config = dict(
    n_layer=9,
    d_model=320,
    n_head=5,
    n_kv_head=5,
    head_dim=64,
    d_mlp=832,
    vocab_size=6405,
    activation='geglu',
    norm='rmsnorm',
    norm_place='pre',
    norm_eps=1e-05,
    positions='rope',
    rope_base=10000.0,
    rope_fraction=1.0,
    qk_norm=False,
    attn_scale=0.125,
    bias='none',
    tie_embeddings=True,
    parallel_block=False,
    init='orth',
    init_std_qkv=0.0277,
    init_std_o=0.0343,
    init_std_up=0.0396,
    init_std_down=0.0396,
    optimizer='muon_variant',
    lr=0.0107,
    lr_mult_o=1.16,
    beta1=0.95,
    lr_head=0.00984,
    warmup_steps=200,
    schedule='wsd',
    decay_fraction=1.0,
    decay_shape='sqrt',
    final_lr_fraction=0.0,
    batch_tokens=65536,
    seq_len=256,
    doc_mask=True,
    train_tokens=292100000,
    steps=4458,
    dataset='wikipedia_en',
)
Each number is 128 + 32 x the weight over its row's rms, rounded and kept within 0 to 255. Layers, rows and columns count from 0. The size above them is the row's rms in percent of the matrix's.

# layer 2 MLP down (transposed), 832x320, rms 0.0396, rows 327-355, columns 240-319
size [ 95 100 105 102  96 103 100  99  97 102 100  99 100 109  99 100 100  99 102 103 108 101 102 101 102 101 103  98  97]
[[156 113  83 107 116 172  73 122 157 190 113  50 192 162 144 114 144 121 131 148 154  71 103  72 123 117 163 129 153 116 101 112 134 186 146 142 135 124 110 108 140 162 101 133 153 152 137 123 101 118 147 112 183  92 113 110 107  78 154 116 170 174 103 128 100 163 129 140 106 129 137 180 147 126  74  99 173  93  92 169]
 [114 131 136  60 167 195  84 106  92 127 142 153 102 101 108 170 136 168 203 124  91 144 170 131  90  84 124 168  86 117 137  95 143 169 103 181 151  80  91 122 140 107  95 160 118  80 116 168 130 115 135 123 177 110  83  92 130 112  85 133 162 126 221  99  80  98 128 221 116 101 139 149 106 131  88 112 104 124 132 111]
 [177 150 149  68 120 154 152 120 110 162 113 157 151 125 136 110  89 144 127 113 134 133 168  63  63 116 140  72 203  95 136 112 149 135 103 185 112 181 173 164  89  94 103  94 139 156 149  94 145 148 156 134 106 135  94 135 146 148 123 166 123 102 127  96 154 165 184 136 107 127 147 109 151  97 141 145 119 110  98 152]
 [140 120 128  81  62 140 125 143  63 117 170  93 121 139 116 184 143 205 130 150  91 174 168  96 170 196 130 126 143  57 118 119 139 144 145  93 115  61 148 138  90 150  92 171  99 120 142 105 154 136 114 123 114 172 133 121 155 149 121 112 180 106 113  90 146 140 133 160 134 127  87 131 102 114 129 123 132  96 133 105]
 [140 170 187 133 141 165  81 136 148  91 158 123 189 143 115 105  65 105 170  83  96 150  94 131  97  98  58 100 114 188 138 159 133 131 131 126 154 177  99 135 142 109 107 104 119 119 109 134 159 130  55 180 204  98 150  85  70 147 130 108 145 126 118 172 163 113  79  98 174 137 140  59 190 126 119 107  83  94  88 124]
 [124 107 157 139 155 122 138 106 158 175 178  92  99 111 100 150 153 154 168 167 137 211 122 135 137 154 120  58 132 143 151  93 187 132  77 115 117 183 106 119 125 101 100 164  81 135 117 141 147 147 138 108 159 123 127  85 101  97  95 154 130 183  95  94 144 119 141  74 117 196 137 141  94 124 154 108 129  88 137 102]
 [126 164 146 172  93 159 121 139 173 100  93  50 134 110  75 137 147 165 174 122  91 154 144  95 112 151 141 150 135  86 182 152 119 132 153 110 105 118 119 141 118 119 164 101 156  86 100  59 162 133 184 174 107 110 109 178  47  97 135 152  92 104 172 122 127  82 100 114 104  87 138 143 154 171 124  95 150 108 158 129]
 [155 152 105  98 162 107 165  81 146  90 163 123 143 104 143 145 173  89  87 133 100 133  50 116 145 214  84 171 102 172 129 119 112 135 132 188 124 177 120 139  97 142 102 162 111 120 118 183 109 142 142 147 125 113 169 136  69 172  98 102 139  88 136 165 114 156 101 146 134 133  94  72 102 132 123 182 137 132 138 133]
 [177 107 122 107 148 155 117 155 103 132  83 152 139  97 106 121  70 128  97 147 179 131 116 105  93 101 106 138 162 153 161 146  89 106 130 120 153 186 133 180 175 148 141 112 162 145 151 103 116 122 142 116 185 182 191 121 104 128  78 156 103 150 106 144 103 159 249 173 120 146 113  76 150 175 137 161 111  80 128 191]
 [119 168 119 125 117 171  98 201 129 158 119 111 128 135  80 145 137 104  94 164 112 125 151 132 119  93 127 164 192 147  94  68 117 153 171  84 176 131 136 129  57  96 101 110 127 159 219 134 122 202 125  54 232 114 128 112 116 110 138 139  98 141 163  88 172 123 134 122 120 104 128 127 101 133 168  74  91 147 137 152]
 [116 136 118  66 191 179 190 129 116 107  60 114 110 166  94 111 159 136 184 139 138 144 109 128 140 154  87 154 152  70 150 140 119 114 104 135 116 113 140 145  93 115 132 119  95 143 106 100 123 102  72 134  91 139 176 119 128 116 154 116  77 113 174 123 133  50 166 147 179 205 166 134 134 173 137 116 155 140 148 101]
 [ 60 134 165 130 107 123 161  54 212 140 171 133 121 173 146 139 124 174  49  98 135 141 136 114  96 185 129 178 161 151  57 170 137  92 108 146 126 112 126 139  99 109 116 153 133 163 182 168  84 170 147 114  61 131  87 182 101 162 151  84 134  96 107 137 167  62 145 118 117 107 177 150  82 113 144 103 129 100 151 119]
 [161 128  99 119 137 127 163 142 119 169 117 134  87 119 136  72 147 110 154 172  93 143 147 128 131  82  94 166 138  50  89 151 109 178 128 163 148 195 153 154 129  95 113  84 171 115 165  59  96 130 110  66 170  95 148 142 108  96 119 138  96  79 116 109 183 132 132 144 193  73 130  85 136 118  81 137 125 117 136 165]
 [129 139 165 119 120 147  84 127 125 136  80 181 148 121 175  81 143 105 137  67 119 128 111 117  96 128 106 103 133  86 133 162 111 158 122 111 155 156  94 159 125 155 148 119 149 143 149 116 138 153 143  85 127  96  89 127 165 159 106 107 123  92  98 157 127 146 143 122  36 176 120 150 153 215 107  89 185  34 160 110]
 [109 113 120 122 128 122 207 125 101 120  82  92 139  98 158 116 134 157 139 110 138 172  91 149 134 136 111 126  49  77  80  97 103 153 173 169 139 121 106  54 107 141 164 165 161 128 138  97 108 139  97 106 112 199 169 124 171 150 115 107 169  93 101 134 104 102 124 112 117 149 105 151 136 150 161 137 112 106 158 196]
 [ 88 114 139 152 181 121 127 134 101 141 108  58 117 115  63 114 110 103 148 152  52  95 152 146 184 204 172 147  98 113  90  39 103 113  87 166 190 145  83 124  85 133 160 140 159 160 106  93 155 100  90  92 157 191 114 120 101 119  74 128  64  86 132 102 175 108 145  99 156 145 148 102 184 131 161 123 123  98 150 156]
 [ 92 148 140 141 167 113 112 141  60  94  44  46 109 125 107 142 156  75 119 137 152 164 148 107  85 164 132 132 155 146 137 118 104 159 116  85 158 135 124 138 149 129 105 147  45  76 150 125 123 115  79 152 119 108 136 152  58 119 122  93  99 144 108 106 117 172 113  89 146  93  93  96 114 117 131 132 118 138 180 145]
 [130 109 140 194 105   0  90 132 113 125 131 107 128 100 146 121 132 131 139  94  84 163  86  95 122 104 150  90 201 170 114 110  92 119 153  85 121 100 124  83 146 137 124  75  86 131 193 133  86  92 161  90  87 100 147 154  81  89 147 124 102 124 120 136 177  91 113 130 159 117 137 128 180  98  76 136 148 146 137 154]
 [127 132 135 116 130 112  93 156 124  97 186  33  94 128 100  84 147 141 122 138  96  51 142 142 135 124  90 128 107 125 140 158 133 141  83 154 140 137 114 121 156 114 105  89 108 114 148  86 177 165 140 131  99 138 118 144  91 144 120 133 119 152  97  44  93 146 141  78 143 163 182  93 142  98 125 123  89 125 150 160]
 [125 159 114  88  78 137 136 155 178 148 133 127 102  79 110  90 128 122 127  97 129  70 118 138 106 140 163 156  74 117 101 157 180 151 144 117 110 120 108 196 135  91 129  66 134 146 174  80 141 114 127 151 135 121 116 133 104 121  65 163 150 134 189  84  79 103  86 127 123 175 124 128  92 110 165 123 116 214 190  98]
 [125 122 144 116 150 143 101 198  90 168 171 151 129 191  90 198 187 125  89 180 122 108 115 151 143 159 131 106 139 161 136 181  86 123  52 151 146 139  55 140  91  83 141 115 122 113  97 104  89  78 145 157 135 121  82  93  86 133 131 137 104  95 163 128 137 142 125 148  73  85 139  67 114  76 156 125 165 163 137 145]
 [ 98 126 145  46  73 118 123 137 243 112 165 137 118 142 137 122 145 113 111 204 102 119 112 119 116  93 122 113  98 144 104  55 115 160 114 152 121 149 114 140 131 150 152 142 181 108 169 117 106 130 142 161 130 136 106 140 136  98 104 134  83  98 109 141 122 123 129  96 121 142  99 160 124 146  74 109 146 168 185 116]
 [174  93  93 154 167 120 110 127 181  70 119 125 141  87 120 114 125 157 164 142 180 123 160 165 101 129 125 139 139 133  59 177 164 112  57 171  71 153  89 137 147 111 123 141 103 158 128 145  78 128 148 113 137  95 181 126 173 105 111 203 154 111 114 113 142 153 109 175 129  92 160 118 148  90 122  98 145 106 114 150]
 [135 142 172  88 158  90 107 153 121 146 188 180  98 121 126 107  96 124 149 151 129 173  76 157 114 123  93 136  79  51 145 168 143 158  87  93  82 201  90  67 175 116 136  99 110 190 123 191 110 164 184 138 126 155 160 114  95 143 153 113 147  78  70 148 166 102 140 153 100 114 132 118  96 118 151 158 155 141 122 149]
 [136 139  89 107  77 124 150 100 136 119 131  64 117 136  84 144 116 135 142 129 120  61 115  98  74 175 178 155 141  82 147 158  93 130  93 170 149  99 133 150 159 139 110 112 114 113 124 148 135 113 118 120 148  89 185  99 207 121 154 112 162 151 116  91 122  72 152 178 140 115 122 130 119 158 150 130  96  82 170 158]
 [140 178 135  72 148 121 132 176 142 136 160 146 117 134 141  95  81 126 121 194 147 185 132  85 124  89 132 149  96  92 121 155  93 134  81 163 149 192 142 107 160 117  80 202  96 129 199  63 142 144 137  67 132 115 165  59 133 162 117 161 110 124 146 106  99 110 119 110 118  79  81 141 121 159 101  93 117 127 130 129]
 [133 129 178 167  99  73 143 140  77 130 140 124 114 149  80 122  92 151 165 138  96 146  68 161 143 124 138  59 124 153 113 143 124 100 108 140 132 106  71 161  76  82 112  95  82 110 131  83 166  65 177 120 179 145  99  53 112  88  78 124  89 180 144 164 136 156 124  82 110 175 115 132 136 140 122  75 127 152 135  97]
 [138 165 131 122 144 114 117 146  80 101 118 119 123 145 113 107 168 145 145 123 126 130 154 108 149 137 204 149 122 113 117  99 122 103 146  77  91  64  76 111 120 143 170  59 177 139 166  88 105 128 150  92 150 204 134 159 180 159 159  88 130 115 149 133 177 131 148  79 151 118 134 132 111 138 163  68 125  83 139  91]
 [106 149  96 120 128  49 145  91  96 129 148 128 114 167 101 129 144 108 149  87 158 155 127 143  49 108 150 155  95 167  82 110 120  49 103 133  58 124 126 158 191 114 165 122 160 175 181 115 116 116 196 192 145 162  82 155 139 131 161 177 167 121 158 110 152 137 166 120 169 114 109 121 127  76 112 177 172 114 144 161]]
# layer 2 MLP gate, 832x320, rms 0.0396, rows 328-355, columns 240-319
size [ 96 108 103  95 100 103  99 100 109  99 104  95 111 104  97 104  93  89 102 107 105 101 105 102 100 103 101 101]
[[104 115  89  93 136 120 134 102 163 101 112 117  70 103 100 173 138 147 136 160 106 133 115 119 124 110  95 140  69  88 154 133 168 135  96 194 139  79  66 107 175 112  42 155  90 132 120 183  99 123 171 104 113 119 109 107  75 156 124 170 199  84 191 107 138 102 219 172  86 121 155 115 149 137 134 122 109 150 118 103]
 [123  84  53 128 100 133 170 183 100 141 138  99 111 153  94  77 194 150 184 171 140 197  95  74  89 122  98 130  62 118  99 155 168 125 141 137 110 161  71 106 105 173 118 176 116 100 176 154 127 103 148  70 154 127 124 178 143 155 115 123 166  90 122 127 103 159  84 116 112 102 124 138 115 144 173 123 131 203 139 128]
 [ 87 169 114 159 176 115 159 124 143  47  97 124 167  75 129 157 104  89 111  97 149  96 130 175 145  93 137 144 112 144 108 133 163 125 112 113  45 163  99 114 144  84 179  87 137 106 123 110 116  89 136 150 153 131 143 101 144 114 160 165 131 165 122 179  91 117  62 154 125 137 178 165 146 139  80 140  88 128 120 139]
 [123 126 109 155 190  69 158 101 128 161 135  95 115 150 105 135 176 118 147 178 159 144 131 126 121  82 173 153  70 128 114  97 158 104 206 123 122  82 107 137 131 134 175  83  95 177 146 118 113 180 118 126 139 135 138  87  68 126 169 150 178 139 151 142 132 117 117 181 132 151 121 157 167 130 112 109 193 167 116 109]
 [ 68 180  86  87  47 125  90 133 119  97 115 126 132 122 201 135  93 127  93 128 152  80 168  78 138  72 161 152 130 151 141 102 120 138 217 135  94  50 202 120 135 128 123 107 165 118 142 157 135 152  73  86 135 178 144 158 106 128 150 115 107  59 152  94 121 167 101 137 131 132 149  92 114 109 150 166 159 116 130 136]
 [122 148  86 103  71 146 132  89 105 105 148 107 110 117 138 135 140 140 170 156 201 172 140  90 120 156 126 139 186  92 152 136 124 144 164 105 101 114 137 104 114 141 165 131 176  67  72  54 163 101 155 140  92  57  79 127  94  92 158 149 138 114 100 123 161 132 114  90 201 150 107 130 187 168 150  94 144 143 162 150]
 [162 110  95 111 163  86 148 133 167 136 166  94 154 142 153 146 162 116  95 198 147 193  85 149 136 196  87 148  99 142 172 112  97 136 168 169 151 212 130  90  82 133  70 179  93 167 113 175 135 128 109 154 130 111 170 136  99 174 108 147 134  56 136 143 126 157 121 101 135 109  73  86 109 123 126 135 112 112 132 127]
 [ 70 164 123 127  96 100 126 118 101 116 149 109 136 144 191 162 144  93 157  77 121 156 124 115 145 165 124 106 123 111 109 103 137 125 127 128  87  86  97  79 134 126 153 122 123 121 146  99 128 101 111 200  74  98  71 158 117 148 155 107 104  99 153 122 123 126   5 129  94  96 133 192 151  82 119 133 152 169 124 116]
 [124 164  92  85 157 123 122  91 127 116 132 163 126 132 117 101 172 134 120  85 121  94 129 136 127 174 178 167 112 146 131 167 160 112 156 129 142 113 120 125 190 188  93 150  99 104 109  89  90  94  99 196 106  99 119 128 152 103  87  80 136 144 107 140 171 139 138 125 130 118  97 179 150 169  93 159 116 119 134 164]
 [104  98 155 208 121  67 118 157 149 116 189 189 119 160 164 157 128 126 127 112 161  96 130 124 120 142  99 132 123 177 149 122 154 187 148 124 164 163  65  99 143 123 100 113 151  58 185 172 123 143 165  82 142 100 108 116 181 184  60 170 119 174  84 107  99 214 123 158 107  94 132 129 124 123 119 163 152  90 123 139]
 [ 77 190 119 129 124 152 219  82 174 166 127 126 121 122 171 137 109 142  95 118 163 101 176  84 108 140 153 121 183 140 110 170 172 141 172 102 124  58 111 140 111  82  98 143 147 179 171 163  90 198 135  58 107 117 122 125 103 108  90 123 102  69 107 144 136  97 144 113 102 114 189 123 113 159  88 128  77 135 140 133]
 [162 135 109 142 148  95 150 182 154 114 133 169  84  67 180 135 165 142 124 148  93 126 120 121  77 157 135 165 140 112  78  96 148 140 117 142 123 154  80 151 137 113 136 144 153 123 207  14 157 149  77 115 142  90  96 147  65 104 114  88  87 155 149  69 167 158 108 147 185 117 122 138 134 146  82 115 116 115 124 124]
 [133 105 139 152 124 131 103 179 107  99 136 167 120 116  87  66 188  89 110 167 153 127 130 113 135 186  92  93 154 139 110 136 114 161 125 122 102 169 180 150 136  96 113 138 130 159 143  85 159 107 137 181  95 159 104 141 162 105 128 146 107 131 151 128 157  81 103 179  64 103 130 125  91 156 159  84  97 141 146 117]
 [170 149  76 109  67 106  89 114 150 110 122 175 193 147 151 150 165 126 161 132 127  79 166 185 127  71 159 141 144 219 152  68 170 126 133  88 109  47  77 164  98 159 106 138  99 126  90 126 204 203 145 150  92 119  64  67 152 118 148 132 129 146 118 117  68 148  55 122 140 148 160  78 103 111 122 116 164 117 105  75]
 [ 71  73 133 154 134 189 120 181 117 141  97 106 100  62  64 128 166 106 142 173 151 151 117 104 166 108 198 153 172 175 158 124 122 129  79 155  93 174 232 134 100 141 134 197 124 165 196 106 128 105 142 126 139 220 138 131 141 186 146 151 137 176 104 107 157 165 144 105 120 104  95 183  88 114 197 148 105 128 117 130]
 [ 86 144  84 158 103 123 110 124 148  98 226 197 108 146 146  89 120 123 160 138 137 153 151 151 168 104  88 168 127 144 175 160  28 150  64 173 121  83 152 133  75 102 130 168 126 116  80 189  86 149 156 142 102 125 109  97 162  98  93 103 127 118 124 143 127  53 133 102  97 128 164  96 134 130  98 126 104 132  66 126]
 [169 136 117 181 117  59  62 165 128 113 143 138  96  83  82 117  94 150 151 135 104 155  98  69 127  89 139  92 185 166 143  74  96 136 149  74 111  49 125 105 144 120 123 105 119 137 140 186 106 147 147  44  62 110 141 138  80 100 173 164 105 125  91 132 137 103 126 136 156 155 149 145 192 129 143 160 153 108 133 140]
 [139  70 130 141 157 113 158  79 192 151 180 181 102  91 147 134 106 176 135 107 150 187 138 108 139 117  82  76 155 135 133  92 153 150  68 170  90 179 139  79 108 109 148 189 138  67 124 129  84 131 143 159 122  45  96 135  92 149  90 217 146 111 134  86 120 111 125 126 128 109 125 132  76 115  99 102 104 131 135 133]
 [159 109 148 134 116 123  91 146  93  74 109  73  95 150 113  87 158 171 123 166 141 191  91 142 202  95 128 117 195 118 147 120 163 151 161 111  86 131 125  89 160 166 141 122 158 148  93 163 127 130 111 122 126 131 159 134  82 116 176 105 117 125 136 161 178 148 153 114 165  97 114 106 159 105 134  81 101 146  80 115]
 [170 103 108 162  79 135 197 177  91 162  99  77 100 127 125 134 178 113 114 129 135 126 106 155 130 153 155 138 199 150  90 100  82 168  75  99 109 128 106 142 129 104 144 124 175 110  97  84 183 150 122 142 197 140 153 128  93 128  95 129 189 144 110 107 162 104 109 126 131  63 115  92 149 122 117 101 121 192  85 133]
 [174 130  93 147 186 107 174 120  39  91 133 213 153 177 143  79 167 100 197 128 157 108 125 137 116 178 166 102  96 122  99 151 164 116 132 137 136 115 195 154  80 111 114 147 126 116 118  68 129 171 128  97 113 140 147 133 159 119  70 128  94  80 182  76 138 116 141 123  87  41  30 122 152  96 178 100 133 160 106 164]
 [ 44 174  95 167  81 159 183 130 136 187 154 128 114 119 127 146 195 120 126 163  93  85  79  72 133 163 137 127 121 145 147  96 110 158  92 136 151 106 140 119 122 138 144  77 151  97 108  98 211 130 102 152 167 157  85  72  78 105 167  64 115 133 121 157 124 168  68 106 126 165 174 178 111 147 123 123  73 122 141 108]
 [127 142  98 157 141  88 116 135 131 104 153 150  98 158  45  91 110 150 128 168 153  65 123 130 146 174 136 161 107 127 167  76 168 170 125 176  76  87 132  87 127  68 136 116 138 118 121 162 140 125 143  79  75 150 104 119 109  82 125 146 181  83 173 104 132 137 140  97 164 122 128 100 125  80 180 164  73 202 132 197]
 [157 144 152 104 200 142  88 141 137 154 151 109 106 110 164 113  97 138 122 157 137 152  94  78 155 112 158 173  57 102 105 119 113 119 143 150  96 172 119 114 112 107  91 121 158 109 143  88  74 106  84 111 114  96  57 140 107  47 152 141 167  89 122 175 178 162  90 100 149 156 146 122 166 102 131 176  75 160 186  77]
 [133 159 145 179 170  72 129 126  72 135 123 132 123 163 108 126 179  37 151 101 131 139 140 147 143 118 124 127 134 149 140 135 130 101 141 116 146  99  83 173 123 135  91 110 131 117  85 172 151 127 152 179  96  62 128 165 107 121 116 126 134  95  92 107 122 116  73 109 139 174 122  93 146 126 111 182 172 143 162 105]
 [142 117 128 128 188 145  87 151 173 130 108 100 167 100 186 129 168  83  69 118 134 100 163 136  71 130 132 218 166 133 140 141 111 191 107  90  83 167 155  94 169 198 145  93 106 128 142 173 134 171 132 140  82  96 159 199 145 146 182 114 112  90  82 142 136 175  81 191 108 102 152  84 150 189 137 197 122 125  77 154]
 [151 129  77 155 121 164 177 129 141 145 128 125 141  98 128 122 106 117 142 132  92 131  64 126 153 127  59  91 153 127 112 174  83 115 126 156 168 185 177 220  87 159  59 140  83 158 113 168 163 117 153 192 108 100 125 153 123  59 116 153  77 152 136 180 103 171 135 169 137 130 123 160 140 141 103 224 100 149 142 162]
 [119 126 109 119 121  70  62 139  95 118  83 149 111 136  96 120 106 181 131  79  97 126 118 132  76 136 133 105 117 132 102 135 110 104 135  96  73  99 112 156 176 142 161 146  93 135 138 111 117 140 194 195 169  94 115 143 113 112 185 159 141 102 150 122  89 159 148  92 142  97 143 120 180  97  57 198 168 138  96 134]]
# layer 2 MLP up, 832x320, rms 0.0396, rows 328-355, columns 240-319
size [102 104  96  98 109 103  93  93 103  99  97 102 109 101  99 101  96 105 102 104 100  97 105  98 104  98 100  98]
[[103 126 117 161  86  76 128 106 138 133 118 130 128  73 158  79 137  98  64 147 147 111  59  74 189 158  98  74 153  97 140 111 116  91 122 103  67 156 153 123 114 110 181 111 139 172 158  98 167 155 156 114 106 139 187 129 141 153 160 123  91 111  48 172 185 171 146  53 144 144 115  85 168 146 191 104 120 136  89 131]
 [ 70  93 160 100 125 136 161 203 118  74 137 141  79 118  68  79 111  43 117 152  66  91 118  86  88 129  77 145 101 157 103 103 104 158 165 140 150 187 145 139 153 146 110 143 103  79 159 110 138 115 148 145 169 162  98 173 122 105 119 132 118 167 181 148  67 126  97 113 194 110 102 155  72 153  96 113 129 146 116 133]
 [122 176 147 158 165 116  99 116 121 140 160 101 128 111 147  66 116 135 125 117  79 105 138 120 131 120 173 150 112 231 110 141 114 176  60 123 141 133  55 151 133 102 167 111 165 147  82 141 163  61 130 143  89 119 155  75 108  49 191  87 153 141 114 195  99 134 129 125 168 103 111 139 168 153 155 163 132 148 155 115]
 [ 95  96  79 108 140 117 184  92 122 154 113 140  96 111 156 153 183 113 142 179 133 132 174 137 140 156 217 184 105 111 140  56  85 135 183 137 110  95 130 133 117 130 132 122 139 177 129 132  94 116 145 107  57 145  83 174 165  65 130 141 121  86 158  69 100 172 192 164 100  88 168 185 147 155 165 133 147 119 151 100]
 [ 64 163  98 138 125 115 161 128 138  93 153  77 108 126 125 164 132 129 108 154 148 170 114  99 166 157 102  97 101 183 155 112 149 172 177 177 108  89 123 119 129 121 142 108  86 130 143 200 184 113 101  42 108 124 158 124 107 171 113 120 119  88 135 129 131 116 113 111 141 164 202 106 113 117 177 158  86  98 115 159]
 [107 137 116  56 151 120 168 132  43 114 132 169 123 169 162 146 108 169 102 159 171 104 152 130 141  81 125 153 163 161 125 140 139 146 122 103 139  90  76 167  83 136  64 173 126 133 168 147  93 157  74 136 115 124 116  64 174 126 115 163 175 190 103 167 113 181 154 134 172 122 130 147 125 124 154 206 129  96 109  99]
 [180  98  78 155 131 165 122 173 118 133 140 145 122 133  85  90 112 140 143 151 104 150 189 173  85 101 112  77 105 159 197  74 175 119 117  77 126  97 115 141  97 162 157 155 153 133  99 130 145 100 132 121  82 109 134 115 118 137 124  86 126 132 111 110 115  84 108 110 121 119 188 217 108 111 219  64  58 154 140 101]
 [ 94 146  96 149  64 152 151 120 128 127 153 110 156 124 128 127 123 145 121  95 133 137 149 167 169 160 132 130 102  46 124 123 149 123  65 122 106  86 147 123 109 157 197 107  89 160 129  85 135 175 168 121 107 104 120 132 105 119 135  83 109 134 188 124 121 101  77 128 140  98 139 129 126  78 139 116 153 228  99  79]
 [121  93 122  83 141 138 116 186 166 125 153 140  66 188 167  90 147 132 143 128 160 131  92  91 155 124 164 134 145 172 133 124  87  90  98 116 134 163 167  93 169 158 117 194 148  97 129  71  92 122  87 189 109  87  70 175 119 178 126 136 126 145  82 174 150 138 151  92 171 120 139 162 181 140 153 154  81 157 162 120]
 [124 118 100  78 136  93 132 165 137 164 151 140 119 107 116 152 125 110 111 108 146 154 120  87 143 137 146  88 139 141 135  97 170  68 134 119 118 181 187 104 120 133 186 107 155 122 126 121 125  77 230 123 172 132 135 169 142 146 114 150 103 192 151 110 121 176 107  98 123  65 153  87 108  99 115 160 162 113 168 132]
 [169  77 171  96 111  83 100 135 155 105 130 136 171 156 118 153 137 169  87 178 115 135 131 166 120 119 155 218  69 156 112 114 154  90  97 169 151 118 130 119 121 137 165 152 102  98  81 164 134 124 122 138 173 110 125 173 167 118 125 119 126 160 183 143 144 128 107 115 170 138  74  94 105 143 129 195 127 162 107 159]
 [ 61 136 105 148 108 122 101 163 163  98 136 117 141 143 113 159 156 134 119 118 133  88 125 116 162 149 117  87  56 169 152  86 133  86 168 120  61  69 108  94 105 173 137 161 106 149  75 122 153  87 140 174 113 185  92 108 138 190 135 136 109 166 127 187  75 135  89 122  51 128 162 172 186 168 201 117 116 108  82  99]
 [140  91 153 149  92 166 110 170 132 128 116 134  93 144 114 107 134 156 133  83 160  98 177 141 143 168  75 140 155  71 141 119  92 188 113 121 113 122 157 155 108 153  94 132 112 125 108  91  95 102 151 105 125 199 113  87 153 149  84 101 173  80 181 118 182  87 162  84 110 105 102 100 174 129 102 119 108 157 145  99]
 [123 169 128 111  84 112 141 118 169 136 110 164 158  89  86 144 170 117 141 131 141  71 121 132 132 116 112 112 148 161 102  98 122 136 118 113 126 137 114 111 152 178 132  97  79 112  99 152 164 188 171 163 111 157  85 197 126 138 143 167 107 140 143 160 137 108 123 172 123  83 163  86  98  65 142 110  99 109 136  74]
 [107 113  83 115 110  53 109 142  76 155 153 168 193 117 148 148 112 116 106 119 147 114  89 171 149  67  95 146 168 191 129 178 144 151 129 104 133 133 151 131 107 109 115 158  82  95 164  79  97 121 143 176 142 142  77 134 176 118 186 128 193 214  92 165 133 142 125 155 104 162  70 110  79  95 164 126 138 141 123 100]
 [154 120 160 132  82 157 165  85 200 149 167 200 103 132 177 130 139 156 174  77 137  78 175 141 155 126  83  83  92 135 113 182 129 110 108 112 147 152 133 113 147  94 129 155 112 196 104 114 185 121 143  85 121 120 140 125 174 114 116 163 126 179 166 160 125 110 146 117 155 149 154 156 135 144 106  90 114 100  69 108]
 [138 155 132 130 172 207 165 112 146 142 135 132 138 148  98 149 126  91 128 153 150 121 140 125 143 146 122 157  71  88 100 128 146 127  62 213 137 154 140 150 126 104 108 139 152 165  72 133 145 158  57 186 151 143 113  75 165 147  95 130 157 122 105 111  69 140 151 135 138 134 143 128 107 148 145 124 106 131 147 100]
 [122 125 162 139 130 167 186 129 122 172  73 192 162 114 116 197 106 131  94 139 168 196  82 145 139 124 169 120 165 114 108  98 120 116 152 120 144 151 145 111 146 144 101 173 141 126  79 153  71  80 131 139 180 111 124  78 155 118 171 134 145 100 177 196 177  98  83 148 115  67  80 164 103 188 112 142 159 177 137  90]
 [174 121 136 176 187  72 119  75 109 111 101 167 113 200 115 135 110 108 164 158 160 134 150 148 156 153  81 101 126 157 161 121 119 127 135 110 128 157 153 106 120 155 121 110  83  69  84 169 127 206 136 146 145 142  97 105 163 133 140 108 102 196  83 154 147 161 186 181 150 114 108 121 203 110 105 180 166  69  66 154]
 [116 160 160 172 123  94  45  98 167  97 107  83 167 115 146 101 136 128  88 119 165  97 131  86 144 112 131 126 133  92 157  78 138 107 170 123 123  52 171 137 186 136  81 161 137 127 155 123 116 103 149  73  63  96 112 140 189 138 117  97  94 133 139 133 141 131 152 127 126 109 130 146 131 163 144 187 128 120 172  91]
 [137 105 124  99 157 198 132  99  64 166  74 108 101 151 121 131 122  93 149 125 120 133 149 108 140 139 156 158 146 107 139 129 120 154 115 104 137 150 121  90 103 110 105 159  46 164  64 124 132 100 156 105 145  68 159 121 130 134  99 128 106 213 150 119 165 124 121 120  64 106  80 108 143  84 179 132 152 136 149  87]
 [ 87 202 123 100 131 146 130  73 102 146 125 102 114 164 133 184 132 130 192 112 101 164 196  96 155 137  84 132 149 159 135 118 112 135  92 106 155 135 119 124 159 195 138  99 150 108  73  83  98 125  57 175 160 103 126 105  91 141 161  86 137 144  82 106 127 154 150  73  83 181  88 137 106 116  73 102 138  95 105 132]
 [167  91 115 102 118 128 142 116 106 162  63 125 160 139 109 144 138 155 135 116 159 114 116 108 114 119 156 152 135 166 110 168 135 103 167 126 211 175 132 123 145 137 141 109 171 126  93 109 161 115 114 190 117 122  93  48 107 126 104 116  84 140 151 143  86 178 143 128  80  99 150 176 153 136 111 103 105 111 132 130]
 [150 115 132 148 128 141 135 117 119 136 135 163 108 105 186 116  60 105 123 189  89 119 116 111 164 123  94 107 127 153 102 116 162 170 116  88 106 157 141 125 134 140 135 132 147 124 142 137 127 147 161 174 152 131  94 163  79  94 156 123 123 137 158 159 149 149 144 146 102 146 110 154 113 137 138 160 133 134 190 146]
 [105 108 195 189 152  89  98 102 140 106 117  74 147 142 111 149 193 105 107 139 117 112 155 141 138 150 110 108 162 152  99 125  82 111 130 137  98 145 120 153 113  80 144 111  50  48  41 121  84 137 119 153 143  90 160 147  42 135 119 138 114  96  85  84 135 160 165 118 126 136 158  99 107 112 143 154 132 188 135 101]
 [122  97  86 131 150 104  74 140 200 106 106  90 127 148 103 134 127 118  63  55 137 186 137 189 134 123 142 169 152 143  81 136 114 179  57 140 126 123 160 124 103 179 117  69 151 112 121 182 129 135 185 162 151 139 156 206 180 169 157  78 100  91 140 122 146 159 111 125 136 126 166 117 158 101 164 175 147  63  92 116]
 [107  93 153 142 113 128 165 117 168 175 128 180 119 124 105 124  79 125 159 195  85 131 105 178 126  94  88 105 138 133 120 136 127 156 119 166 156 179 175 142 112 140 103 153  77 136 112 133 120 124 106 205  98  77 154 151 166 112  67 132  89 173 128 185 146 145 144 136 115 126  45 168 137  91  73 171 158 154 110 156]
 [186 128 139 116 106 160  95 195 145 148 117 146 187 133 121 129 112 180 172 164 122 117  67 161 165 122 129 131  97 122 185 185 130 189 129 151 167 122  97  98 100 137 137 150  94 139 116 134 149 140 116 114 110  96 144  79 120 132  95 101 121 158 117 129 108 123 117  92  66 131 167 144 134 192 127  97 135 133 112  30]]